Part of a small language model's weights.
Architecture: rotary positions, untied embeddings.
Training: a variant of Adam for these matrices, 153M tokens, 6779 steps.
Each number is 128 + 32 x the weight over its row's rms, rounded and kept within 0 to 255. Layers, rows and columns count from 0. Numbers have three digits each. The size before them is the row's rms in percent of the matrix's.

# layer 2 MLP down (transposed), 448x160, rms 0.0644, rows 158-184, columns 80-159
113:139143142180103086158055138181141145160141091106109113102148128114139148152166151102150064085140104207138159085154129122175164106128125140074138127106163113108096108072141097077150178135128204122086155111081135171101113152147130109104077116
101:121140129117205084139116105120120142075143188091174070079128082133126121135158086142094092097116122067074142129076138202134109115157135121163146092077148143192188162155180152134147173181155112132116130086084126114102128079093070102154105194
098:089083124097095119126071110121104221147128117142119145165098129170122103171175178116096162090140123150122138098097183124150177151135124133140168146110088137097174084100148166160099122090122082096121127088205202179124120114146068162126137130
106:132146146106154119071143101188144121177110103101105135145109160147128144141204142133145110208087163201133131117123153146154152098164076103098117165128146135102138133089094111099122178146113134151138085130119153097159080112107166121105131098
098:142163138172091153175116136107090146149133161157068101155099083132153110144114111134108136143106106102051037169137108141053149127210169131196106127133068153105143140152127155112149075115082121103139151106128144150155169107125115146103114135
101:112114116137115185133080144136096183140108162140113158068162147109178142182138094178123060108179184064140164175094098140151113090184214148124158143176114162091132126104114087093144126112155171084103083159134164068114108173104103098148121211
098:019139151105138125117154078159109084132118110066108143140109103095180128131096081076117128116147153155102145146055100094119114102147144122137116110130154173182111139111102097070147068103142165097155159094056090060154146117157114123124090194
102:156172152095121121149135138179130114181137161105158133080105114104134102188163100072167134160126153080188073119115114109122088159145139116197180146163156083127112090100128142113192147118120113145076131180110110146137164176172171166135158098
099:076120165149174140116147104137124101110127085167081096108130107170151065175137097130116148097132142125136183151177157115127130106121122097143109119099172204111051098095120102092132135114160102137124161137096190135083133151173205141104125216
097:143146165123131143109085121132079161200084084078089117078198104138179117149126129152132122155142082158125124112116109088255148145074135094128197116127133185133148180140114124107100100113120143112146184152155114096117130175104100048170140108
107:078156074142094092140154178111144141130153100162053182149158096093150167123136116147166122148154143112145117123097122126061106133118120149132138192127155147145205190140129113177100069128147079114144162098175120153096127132111098148108147174
116:129136128125164135154139123117082106103124099118172168200072112128144162166146140096116149122106139106124172143171142131210102083139120168124094177125062146125163117151150165177082104122121156142141123142179223085107144122136114125113147116
105:128151104116151091171127149178133118131123157119188145146119118103113127105128133160125178152146166045155101127147109115056146163160111160088125122142117134136157153181120130079068080121124134113090067048045124115101131120098059088111114127
102:094180175067155133111154124123100098097107187093118142069146169175139142103053144071123155132127139107184128161164134136180154123173088082126187154132123167114189096084152098167110151109163150147074109105143100126140117149114091119089150176
100:094170166116155100156123148149081111129115070097152112139128118091122103157193137126144119124157122150121009180086185155165110119063112124088146164102162121124095086072182160132128106114094124158105149155123111115134086145165105164133113026
100:122078105180152118065115101126126132058122108125090119163133187126120103176144092150119073096121154093133106146086154182092121195194125144114155120068117103088163098074138097121105179179116110154127159122176127136142114143113119128151154114
105:142158119109127151144131136208058129091096160104126105056172129116174132106185162109146148165181118157046201076105123128121116109161202177100177134142093136086143089131128126120212094126153184089129112142096156105185102107139108147117127086
104:131114083166117102135114158136162148123116134105154127129119195178078099111120095120098115206160086074152156080121154185180128158118150117151113116119183111117159104125164078139129140113140125124138154162171125128144084117161091090178129168
093:107130111148105130092111119145109164176095080128172098092139118161135166104072142125141112143187092217169154156158114117088147142170149083114146107129166130124130150062160156083092090130070118133133145107247145152158119159100130093091158147
098:134184164070115103154132100122197138167169091108150143092112222103121131173105180128142060121147144151133148109144158127131139147123171145096142121139145118145164067097151072117112075173153066116096155166086190121086157202104128136148141140
093:123118096161124134143077093167178135130113119161098186115109144121137104105141077196111113103124155153167154117146122186109200154063118081121132102148185096118166082139121109088031112118080077110154113135115148086105072110064151142142097130
098:148105098112138121082103138166118117135113137101124142101142090124099143133132149141165163124056166126128223191144125106156152112127093086135091144192117184108073170091115111086090120172120094096113185188172134162168087176133131082144105134
102:141113121135134137126159147106064130105136125158123168107100134098122143171129130127206111132076099059199124115191084116156115133117154129113140118061129118105137097087080127111105166107120197152162138180149107140196139159123092139111118154
101:180176138140160086080137179145069088101157113188108144143118120084118068103100128108132096161130129200126077146095104189080133139064146200110108133085133182118091072134150121157087124105123118151173130081166158136145152150180152114156127109
100:124137179160147132122132136168129150118139163118156125158061091174110116095164144154085071123156137090047139134076103160214141151174107113114145127146130118161112043139090151153104130136175104167109128125124105137173168129178167169096127064
108:138132096084153072155126147080116153159133139100136146130141104119148188145114139150093134103175110102106134187125153132166105083087125157063167168104122120179185151139157048103130122093148110070088137102076111140083151120147069098143105094
095:136115085115164141155118160146174151120112088156118082121151122165161174121130173138152153124077116115113138132117162124151129122073168148159158129111214106131141101119186139122140119142145118118120183108195089136176147137138097099153147074
# layer 2 MLP gate, 448x160, rms 0.0644, rows 159-185, columns 80-159
102:072106139114131097161177142136187115151117121197153105071114102120134171154089149110161125179118152176123173147126138191124090058080159140110159125140140172182135100182118140180144118166136085072184096107129136122191135121141142168141095174
094:131113138150123129068086156151116160106144126171110114172143158161051098139100079103156052111130082101167090129132137110124143052125102109135146148173127106140150134122148182054132151182160105165145148125089102093112158107143160108104143127
104:112107134154147156146145122148114105191133051187063119118095093156122120072165109126108137153124125106124132153133072135097130141083153126097091179108118148137078174136128137168112144200144116169103117127148127117137110148119158167117150121
096:099142138124084174100131107172216114151184108072174136099129094132108127124136129117085100107107103178163142091068130180115106131116134157175115071175114110085114151097109153110131159120118155131108163097174076096169086093136168075126052159
093:135140074157115077158110126151138121065178135101137124125094105120095126117146145150130088087123096159115118091163193074127123150163118125124108117132183126147102117078079086116103104134170108111135182095130134126118103156122127096172190131
096:151142157122117141129103092088100056081103151099155115098104054092125056121129152156138130083170136136136102139149152144119144154137074076143164162139120136179110090153097130153083157162187143092141167097093123131081128167127125146086181155
102:079169110084078166118134174112137186165144120173157187179153089188106144151099115100113210142130142127152098073130159114069130116111163148135161139118139092124150127129140108125072130113113132112067156130179168111122188185115102129184146154
111:095152172173126125094093125143114136142152163148121116087115102106142134168126128040086089189106104110087149140094148163102144092066116179126116112108107158163162069112080187178131121098136120089116126180149086175130112152143179151125120169
088:110146109146190097102151125088181129124161143096145154168084069104087119114109150131156071117116108179137100103146160083157171152160078139086147075154190092108203114150104113100129120139128119200079129155160146129144151085099166143165120110
109:076077113108083097090155135091131099136137125135149130109133074102078152086147070172164100137109158200123096110119103163089090153126119080179075179174129121083092133140185182097109113179120134062104148092141139149139142109123134094161156154
108:122097128130090107083190130088138115121137119159100174109143082094137157148108088101130127170110145100162092082086191192058128108130107110121118151175070159158119131113066116080167144094096158087119103156094114145096153087132109157123111175
100:133110072125167121164134133058127105107134124107147130076143112171120136102160106128115118082117145152115135075113115149126173158141149152155179134142124086114097074168106110201096155122154145172166163195111087179091122124090144081159117100
098:126094134169134161135127103174126117093188147073131193130149136125107101070118178114139159138150135126179134116119198116128116110106143105207122110120158112128152196116118124133173143107171167144093193151097134083159152120142134183109129101
110:090078101102112188137186183143180092084124164107129146090124090132101142089074099156152128167166154101146085156151120129089155142133125117105160069134103142206168166147158169119168081129109138106156199148113114140129099132118177057161118154
100:143111103125160144087114113129156098091147091155083159132090078138150101132161148066177082111171134082148103120176106091152111126062144113102147139138104162125107082130077081102088123173156066091132131100101092160140118157165154167062120174
099:126164084096149119129098101069117102165114127162225170134160077143159132127092142185089124115150128109093170156163108138088093175120110150137112078185090177153156110118135158130117138149143164102122188168138113157126102154101102134086131167
096:163142122097110199136114082082151084100110120115168152143126070131139120097114130171176126131160127084164119125148181132155161143163127139071136127163164065150123148123117192130102087185140122093122138151127099076105190118146164112155153146
091:147148183101139178107149118152108128119122103182188119146128134103106090185146088170117132097094132119130104091102171129120086103153166139056109106137147129193109155082144109119106170144097136167156153056121113156079124148128105137083141141
099:160115151091107108135147197060076132158139115148125113154167119204125123153119131183070132102104134167177181148158142104113080126157133157118094149148116154124121080089094096165123102128106073103115148088104180148113114183188078152117142120
096:156095131113104120187107107174075102115139144136170145132123151088178128158115088140107131134055164157177139133151100184099089181089114195133133133137140179177170104129092150074105136093133157146054177152095058175121087148106122131161098133
099:146141113091119165108103164102154119104119114070115058121165126140095154109171177113234142115120170123183122159118161173130089153105075062131139125167108107122101136144138090166125105162133102132207129107103154137171059215073140126123115110
101:167076156138094086142108135091094123087101142150127156161143158118125035116111130110076103103176077209127155156139115092128087117143172164132171115132138143118138157079083108146141145108114125083098113206139167152151124092171137133142119078
104:102110126080170087156132133100176051114132137114051172086089126098164115094170136134112119103151161123062151129139100110120110140149152164155176079129086153164140059130140100101115124121156153133113087077080106161149169134135127114129097116
095:095111088125157134137156151165088148155171103105101121089104121155141161093130122176157129166111125104130123143152133123176138145038123147105126169168088139079099168056158106151112164143111126132161157164150136145135133084107069172140072108
105:103118072072118128118136096107167106146097102159082166111154102149178135098118180136211135133148109121111161122159180202140124156120151143153104117151110121152136144110150111152130156076134145124136103128108074097082157137164154192112229146
109:152128137155139193088096137171103135099169121189058137173169112145069114120140096147124096197089105143154174167052125121109153104148138149195169092122111130082137140088113130121185140172118059076130144101115095151149078171127131099110149145
104:135118145108141160150120117090088150068140134175162145133168121161141138125106131198099156083158125114144119164169173148054098157159141107146158149171110143183119117176107107153177162107152076094099118081141091105133141139145192164182151154
# layer 2 MLP up, 448x160, rms 0.0643, rows 159-185, columns 80-159
107:131132141085189131124172141080179161141144151154119166124139087063148132151105119187137104113106097134157088130090080089112139114205146150124047109122114117143150148148126094184147122137096096185162210117141100103156104121094066114079120146
100:127127094125096171120073104154152172085193161105097117094087110098083134130122136167051199146165166103092137157128112117141130074147101096085128158145115130104153143139174171145136110104090121123100182162090119125170125126155123096131149148
098:121170101084170119068124165096150116148084152151162138141142122161136154128053118148141144086166096109120102072151101151129106113109116085118115149157143140084169125164185078146074075143157084133122108103118133090135117156123097125144158111
101:099147142168151113079129061143123198077130053132063127125141114155118132129133124147131168175114142172081070140093145128145121108144113169201126142154132086117121145084146095090135167172139121094142119148138151110155135099159183093079119105
097:101159158129021138172094147099106102085148166162155163143156110168140088075105177026101124109115081106143178154158162128101110118155129117102135094137142166128102215116062113113145114114139146109104138139113097100095164168123120098150149147
090:136084192160199138146078182088112110152129116121062147067073130124153102112196165124104137112095110137134118135083147162159086109129106081138111124126164124090095104136103064091152086162118108167109155133129122129107153112080126204122163090
094:123117163167067122143132099123163140112133113156110191106097123103074155149107078100132112154108170112126117072141152138132123164150152138135130176150158171120082110186147130157124134149153118102090100097141123170157182214150089151097188144
099:210111085173116100121136089154151098103132110107112087111089095143090102111111169121154089154198161115147179132095123063117166093103075160158147182181123076127067126192090157122140172146104175146121161101121133206081108163136138085143152162
099:125113094090125129068103129114130098062095140115133080110069121109108085180124115139111156111123145106163189141148183136078116146097136098178116099132148097122099116170088093131175077107130153163043148158126102122159194182124129130119113080
100:133130128100132151139092130117083151125132127130136133075161060148142152084151144125136111165124158004120169153104123150139136153175082120164168078156071156150106163141086079190157128156146108124163144109118110188152131103150118107202048095
107:160108149131088076115139125184169112130131137084077145133177138119144137123194119117083087109083153103169113117170153109165156181104136156111144169163123112130112080160186101103198129163107120111123133171174144141072135139103091106130106142
100:116180111129094109115122157155118083134144106063119141130130103141181132113147143125158101124074125086066134161078143164161167131189120167141115120142120069156090142120111163101174132087080137165162164058100088139144091180073082182129141155
093:097157141140101093125129062132154111098111124171160240152179151087140125082176114182129113163177132059157087126158130160109080148072151104153073129119124098194088134145114120122112135142126087152118131170123145102167098128082143115135138136
105:132111168097123089128159186133137103139089109110106096098129135174134125161139175073128105120132094135127121101108124094124147175160152119166121050132127159130156092121198115143148108120171063125133046157121145152078113111097129131082114064
102:104112119157113186194146118065096146089078146138157091106128207106133066129100123132142137122137189134104118170131135109134148159152157135140114148083050122097135124089114135112141141144114139166171023095186103141168110171189103149112133153
104:199204085154109167106085113072116114128154133173101151114105113155113122112164154117134142157106150167112195060121176152065134138167119099142139131134094105095112066108152157121139098081131106148175153118109165160144168145190165135120115075
099:136206182135079130178150163125145123134152125204161118170113138114116145121126121111161118160090164100111152164175184126129141120108161078105084135137146165154084050108136140135157140148139128141107175121157123127107140075166102155151140119
098:169120113151124066128122122179201167176045099165177187101128177099126150119115174120146158155130150092132106125097111111149141130155197177156066160127123137105113105163097070124144142131095181136092095107169130150097143144144194104141133145
103:108134113151169128116136132164103102053163142161128118121216116129179156107150119092120111136127120132112109081142098125135153120119147092126151139116140054166118172149153167129093130162228131118173114111145159118174163169118132125122065125
099:135120068138116131117095083100125172127161150116188164130080056157044101123065223190123126110156134080132114130133090175113118133096185137110118171146171142151071152149099177145075080158119155071152143097155076093150116139156138131152149150
101:144176103092127123145157121095139104165110159121119164131070055092166150123113140125109135166099126150136099154161188126096131135111198075125114156146138134073161085158147177097108184103156084126104144179153149110154146102058102154106159131
097:156102139155138147157161162116119141118148105105068070085081101150126135146100137112116092090155045176161117153142165084098131202115176127116108102017114141115090153168113111120097135121170070134130091130131116127148100107107142180067101157
101:119139069157107131083098122115153123086074175119097112193172134120130199105120137160130145135085167119106097122156155151081104121099163109120066079074111115141132112118182123120111124160143096091151173090136121079175138120098089088125128156
107:115118096114186145113114132178110124127103110046147074075107140164141144112117128159100177147143102164130116173107138133169142113120163142104156107127118111199201109097136069114134162093069158169121128164109138156128169104121139128141109075
106:102211168143157139152058115043126174040148139081131113136137081138096139170077153119075131166070119100106105159125046103138116149126116104122142153151184117147095147107153168166100116132148102158138140081140127128135131104105131150160128140
096:095050123096148077151127083075103146148155136157154128091164087130111118163104170173175125093151123105157085071046052118149224174095150172100146109097146123153126156097119104085104063176134127163143113098082142150138111118131167115144124165
106:154095073111175155100086076150140111174142168071113106138144128184123140150111114159169139170128093128102145176120067158132134073124084140167126123127136092159138058157121142160146078140110168164136133113093114102156167091154135072178159118